Part of a small language model's weights: 3 heads of 32, LayerNorm before each block.
Each number is 128 + 24 x the weight over its row's rms, rounded and kept within 0 to 255. Layers, rows and columns count from 0. The size above them is the row's rms in percent of the matrix's.

# layer 3 MLP down (transposed), 384x96, rms 0.0886, rows 358-374, columns 0-95
size [ 94 109 109  97 110  96  88  98  96 111 105  95  96  92 110  98  95]
[[118 115 149 120 144 111 147 134  92 129 139 150 119 134 128 157 168 119 143 113  99 114 168 122 101 149 149 146 164  71 159 176 148  81 128 125 107 164 114 110 156 142 145 111 110 102 136 132 134 113 112 100 183  97 118 137 124  68 130  93  95 127 121 115 167 141 143  94  74 143 106 167 123 132 152 120  95 172 138 108 102 111 134 132 114 109 134 125 145 156 131 135 122 126 124 171]
 [132 115 152 138 141 124 100 139 101 133 162 107 139 130 129 144 147 120 151 118 108 124 114 129 138 154 156  90 120 124 150 153 159 164 129 133 118 138 144 117 102  85 140 102 152 118 134 107 119 150 179 129  93 129 119 150 112 134 113  60 173 142 151 140 107 141 121 122 127 122 113 124  86 110  73 141 142 128 141 140 147  84  88 136 144 118 177 131 124 129 101 120 167 186 135  57]
 [142  89  92 149 110 125  98 123 117 145 119 143 156 112 105  94 118 158 154 109 160 100 144 105 126 116  98 122 163 125 166 150 109 176 121 196 125 150 143 133  89  82 117 122 134 125 154 106 155  77 143 128  69 109 103 137 134 147 173  86 131 109 117 113 134 148 133 148 141 114 176 158 132 124 156 147 125 165 126 111 113 139 110 101 139  97 122 121 119 121  85 131 130 148 137 131]
 [ 94  54 199 126 149 135 139  98  96 114 173 113 181 136 161 121 164 119 135  92 141 102 122 132 113 146 114 121  90 132 146 104 117 146 103 122 120 147 149 116  94 152 144 115 144 165 131 124  81 144 148 111 111  93 137 112 148 130 130 110 146 136 131 139 104 138 150 124 133 136 139 152 106 137 139 117 119 108 165 117 145 107 123 107 158 155 159 119  84 126 187  96 110 124 136 128]
 [151 148 138 138 130 104 129 113 173 158 131 117 141 126 127 105  85 161 168 101 106 141 118 141 133 100 119  93 111 129 113 147 137 153 176 125 153 137 142 113 188 133 138 109 178 123 102 140  85 127 121 157  94 118 111 137  85 125  95  84 164 147 120 140 150 111 110  81 119 120 122 133 122 110 101 132 172 157 127 116 122 140 125 114 144 146 143 157 134 109  55 108 150 137 127  90]
 [174  96 143 140 137 112 138  92 142  91 116 133  88 141 124 131  84 121 135 113 177 138 128 133 128 145 110 128 104 142 156 158 163 146 116 150 115 109 121 123 126 115 154  93  84 131 117 119  96  93  61 116 103 118 133 160 129 127 152 144 131 170 134 120 131  91 108 104 118  87  99 122 136 149 123 131 149 160 164 108 103 124 179 148 144 160 167 134 128 128 141 146 141 180  97 154]
 [135 154 152 133 137 156 119 105 132 132 132 138 148 152 138 154 146 122  53 143 154 134 143 129  86 153  92 139 137 118  82 158 120 147 102 113 120 137 121 112  82 110 135  94 128 110 105 100  91 149 115 104 117 119 119 118 133  54 110  99 116 118 179 122 166 113 127 101 110 111 131 127 120 182 183 110 164 133 115 114 142 111 156 124 152 111 151 161 142 142 134 155 132 136 147 107]
 [ 71 115 117 175 110 143  92 138 189 138  98 145 124 127 103 130 111 136 144 145 155  95 133 139 105 156 104 128 103 118 116 120 132  99  87 119 108 108 153 125  58 150 141 154 129 155 127  78 101 144 126  99 136 133 120 129 157 145  90 151 122 186 120 108 120 145 145 107 124 124 160 145 126 132 121 188 136 150 140 146 144 117  96 124 118 138 147 165  95 125 127 122 116  97 105 157]
 [124  85 121 136 139 160 130 140 116 105 131  94 130  89 125 126 118 172 108 117 104  96 116 110 135 104 136 112 138 131 159 114 143 122 150 117 123 120 145 116 148 158 103 130 124 123 160 131 129 161 168  86 124 167 141 132 185  85 154 113 143  97 159 143 122  98 123 110 183 116 155 165  94 156 134 123 185 144 139  97 137  93 133 106 126 100 160 128 121  92 147 129 121 105 120  66]
 [132 144 116 156 148 130 155 159  74  99 119  73 150 112 126 124 159 127 158 136 118 155  79 114 153 144 125 101 129 155 165 108  96 127 148 121 141 143 151 147 131 155 152 108 170 108 149 165 119 133  87 128 155 112  86 127 147  96 121 135 104 166 122 122 124  76 101 183 108 132 135  83 136 150 127 129  84 115 154 112 111  95 132 133 129  95 117 143 153 146 109 133 101 116 145 149]
 [131 104 176 139 134 132 154 159 126 127 116 134 101 155 131 140 117 142 106 127 165 153 109 147 130 138 168 115 125 127 148 146 118 122 141 104 130  97 132  94 118  60  97 139 102 149 110 117 116 130 103 151 151  83 114 135 126 107 149 150 140 105 156 130 141 119 117 149 125 160 111 132 176  89 183 113 187 138  86 106 132 130  96 110 113 128 108 117 144 134 104 105  65 168 147 161]
 [125 100 122 121 131 119 112 155 102 151 141 153 145 112 144 131 126 153 120 102 168 122 199 100 113 122 136 103 112 122 105 167 155 115  95 126 114  64 136 128 104 128 146 122 133 115 110 155 115 159 157 126 130  96 120 140  81 162 138 117 167 114  62 104  88 125 159 136 112 125 157 144 141 166 163 145 117 163 152 129 104 125 115 128 122 100 144 171 168 135 114 119 138 113 110  95]
 [127  99 116 133 111 166 110 150 139 153 127 106 163 129 121 148 152 129 106 116  86 127  85 103 174 120 167 109 116 114 139 139 147 149  81 119 153 114  80 121 138 139 157 137 175 135 136 156 163 143  91 149 134 172 156 145 120  96  97 141 130 164 122 113 104 102 127 113 141 117 132 126 121  75 156 135 123 112 108 119  91 162 112 135 135 116 129 145  86  87  73 108 162 143 141 135]
 [111 130 100 109 164 105 191  96 178 142 128 151 125 107 117 136  97  95 157 141 118 119 114 126 112 138 119 156 129 149 119 124 127 160 141 164  89 115 125 126 131 156 143 128 101  90 157 142 108 113  90 155 110 143 103  96 137 160 169 133 107 120 153  95 138  94 160 117 137 130 117 132 109 132 136  86 143 145 123 123 117 149  64 150 157  94 126 112 151 137 115 172 138 159  74 119]
 [131  99  81 126 175 137 156  84 124 183 111 120 129 111  97  95  80 162 134  93 120 156 151 135 116 126 132 107 139 136 137 110 130 166 162 122 136  99 133 147 127 110 201  87 131 102 132  93  84 137 115 125 120 125  90 145 156 159 120 113 146  95 148 165 133 131 151 113 106 174 147 144 159 123 145 116 106 156 110 153 132 121 117  87 135 126 122 134 106 133 126 145 124 139 162 127]
 [ 98 111 113 107 109 160 127 117 103 100 157 138 132 148 154 128  77  89 121  98 109 118 120  86 131 131 173 133 117 131 130 103 133 113 125  91 108 132 140 146  99 156 143 142 130 119 157 162 122 142 148 143  96 149 117 135 105 121  99 127 143 157 160 148 121 158  77 151 113 112  97  92 127 143 153 152 126 133 152 207 112 167 170 100 137 140 112 135 166 163  92 114 124 133 161 113]
 [111 118 101 145 108 120 142 131 160 145 107 134 176 141 134 137 120  82 150 137 122 152 122 147 162 128 124 125 107  90 117 124 148 141 122 108 153 145 138 101  89 122  64  96 103 130 111 134 114 119 117 151 112 134 106 150 125 148  92 142 124 147 120 134 161  97 166 124 148 115 149 166 109 120  92 147 126 139 121 149 143 170 193 138 163 148  68 174 127  82 111 110 122  97 139 157]]
# layer 3 MLP up, 384x96, rms 0.089, rows 359-374, columns 0-95
size [106 112  93  96 119  90 101 106 111 106 110  98 105 109  98  97]
[[ 75 182 129 112 159 131 134 149 130 135 160 145 107 119 112 117 119 144 158 105 136 145  89 124  61 112 111 133 109  92 169 140 136 106 135  97 135 134 171 118 104 156 125 120 129  97 157 144 134 140 141 163 149 158 116 196 141 146 100 124 137  94  99 172 121 152 141 123 100 108 124 123 138 127 157 131 131  94  97 107 182 119 142 148 120 112 132 124 135 128 108 148  94 151 134  93]
 [131 106 150 139 122 159 105 144  98 109 126 164 135 141 110 149 138 126 160 113  95 159 119  99 105 108 137 134 115 159 133  89 139 112 106 123 103  99 129  91 146 102 159 109 169 158 158 136 127 129 135 141  85 122 100 107 133 113 161 153 134 130 122 142 174 102 109 133 132 203 122 152 127  49 110 108 152 127 108 176 132 154 104 173 130 139 161 139 120 103 139 113 131 138 142 127]
 [147 170 183 140 151  80 141 102 123  92 141 135  98 139 117 159 150 138 161 134 115  95 168 101 129 149 117 108 148 140 137 163 150 150 138 150 117  67 137 110 119 114 121 155 105 135 127  86 135 116 106  79 141 105  72 150 124 157 133 103 148 127 115 164 134 119 103 112 147 127  89 119 168 149 114 133 164  89 117 143 106 112  96 150 109 122 107 134 123 150 143 120 109 125 138  85]
 [108 104 140 131 121 125 123 148 146 118 121 101  84 127 102 135 119 118 113 116 117 149 158 133 182 116 131 121 164 136 135  77  79  99 132 123  91 136 140  99 139  99 131 162 115 124  91 154 191  80 132  91 143 138 102 188 126 125 135 146 148 149  99  94 136 181 127 148 140 186 127 122 159 147 143 126 127 138 117 164 167 107 124 138 143 130 133 131  86 118 131 138 130 141 155 118]
 [189 135 131  85 161 127 122 108 130 134 146 125 136 135 117 154 116  97 150 145 152  86 175 101 137 187 109 145 110 141 149 165 141 117 179 167 132 113 103 122 138  67 141  96 137 128 111  99 101  99 120 119 107 146 103 181 116 160 125 104 124 108 159 158 134 110  94 111 130 118 119 102 125 145  88 141 178 122 114 126  94 138 134 143 132 104 122 118 141 106 126 114 116 157 121 118]
 [117 177 174 133 135  81 164 160 149 127 175 127 105 139 102  72 149 121 123 150 152 118 144 125 135 120 159 114 106 134 118 129 127 166 151 170  97 155 128 100 101 103 120 167 123 115  75 111  94 150 140 107 126 115 141 136 141 115  81  95 146 136 121 116 162 125 108 125 108 160 122 120 170 166 142 124 143 129  92 136 153 139 111 143 167 107 114 123 123  98 115 115 161 117 172 134]
 [127 144 163 131 173 163  89 119 125 150 107 121 120 102 129 122 137 175 126 104 104 123  90 142 113 102 135 142 118 149  95 108 105  85  98 143 102 121 112 109 166 107 141 147 102 141 138 151 109  98 120 173 119 144 138 120 174 160 130 165 122 102 144 118 135 116 127 125 150 133 112 168 118 136  88 128 156 101 150 150 172 153 134 135  73 156 132 168  87  90 158 131 121 108 123  91]
 [132 130 117 151 111 160 124 134 138 175 150 111 103 134 119 155 141 167 106 113 154 107 127 142 116 130 165 150 138 132 158  94 114  99 117 137 175 157 127 121 102 112 134 167 107  74 143 143 136 115 140 136 134 118 123 120 179 154 125 122 138  91 160 140 149  85 145 101 119  94 135  87 116 116 137 118 199  85 162 122 141 117 173 156 118 134  93 106 145 108 129 150  98 101 136  99]
 [123 116 119 151 112 140 145 158  91 122 197 143 111 129  98 126 136 136 159 133 152  81  87 167 149 121 175 153  73 137 140 123 139 138 130 130 162 195 104 125  79 143 124 124 145 101 127 130 124  97 103 100 161 148 136 142 119 134 118  89 138  90 113 102 132 106 126 126  93 140 131 123 137 128 129 157 120  85 146 124 130 130 133 159 147 105 117 142 169 149 141 157  91 128  95 111]
 [149 110 137 116 119 133 126 160  97 150 102 134 115 206 113 127 162 139 116 135 137 166 127 167 144 149 144 162 122 112  68  81 129 131 117 114 129 101 123 142 121 111  97 126 122 152  95 135 113 139  69 134 130 114  82 137 124 158 107 120 126 117 122 144 166 128  85 168 129 157 127 111 128 147 171 115 172 121  80 126 145 117 121 108 140  91 144 147 153  99 123  98 145 103 138 112]
 [ 96 121 102 121 157 170 147 109 124 123 161 134 106 147 143 104 143 136 113 114 147 124 118 112 140 121 147 155 165  99 169 128 146 112 180 111  99  83 117 154 105 170 104 150  93 128 129 161 141 123 131 161 140 127 136 116  98 130 124 134 142 116 130 130 115 142 209 116  97  98 111 137 150 131 101 149 134 116 137  97 124  88 121 123 170  85 184 134 114  86 136 141 148 139 147  96]
 [151 179 148 110 128  78 126  99 110 121 118 131 134 160 110 156 122 140 120 104 106 131 118  83  99 165 111 133 173 162 126 155 121  79 146 115 137 131 166 120 107 107  84 120 108  67 158 142  91 111 133  92 140 136 146 113 127 156 160 141 136 117 130 157 146  81 138 153 163 135 135 139 142 121 131  79 127  89 149 118 129 153 131 156  84 160 116 122 144 143 131 144 114 145 140 160]
 [147 123 143 123 149 154 134 143 167 126 180 147 158 159 123 120 133 121 146 120 165 115 143 115  81  83 103 119 120 147 124 115 143 175 120 143 166 160 120  90 106 154  90 142  75 122 154 114 147 127 108  95 110 139 123 159 126 119 113 113 101 102 133 106 112 142 108 149 124 117 149 130 113 123 145  65 140 103 111 147 102 115  99 109  97 117 194 105 134 120 141 139 133 151  82 158]
 [ 96 145  89 125 127 157 122 121 131 159 168 108 154 129 152 100 136 119  86 131 131 139 109 106 151 123 139 112 146 111 119 132 155 160 129 144  90  77 130 116 142 147  85 105  83 123 120 125 119 118 139 121 110 106 105 113 140 157 111 104 136 135 165 140 167 149 142 172 105 128 123 124 157 160  92  74 177  99 135 142 133 127 128 124 141 121 150 177  57 152 150 136 160 102 135 128]
 [123 138 103  92 157 137 136 103 156 132 181 132 141 162 134 136 115 138 130 103  92  82 141 160 120 121 157 139 150 142  86  68 152 177 138 111 148 106 106 144 133 131 116 144 146 110 132 130 106 125 106 165  96 142 131 166 154 116 138 173 127 106  74 155 180 122 112  95 108 103 139  99 145 134 149 116 131 127 153  99 130 183 123 109 100 148 152 130 118 121 147 120 123 123 135  88]
 [124 132 128 148 116 138  79 111 156 103 132 116  96 169  62 145 117 113 162 115  93 141  80 109 117 134 144 148  88 106 128 121 132  98 123 139 148 185 134 122 105 147 121 131 133 136 146 189 143 126 125 133 124 156  96 130 186 140 122 114 114 119 142 122 108 120 125 159 156 111 123 117 163 122 174 100 116 119 117 149 167 139 127 139 102 168 153 125 102 127 126 154 107 144  74 157]]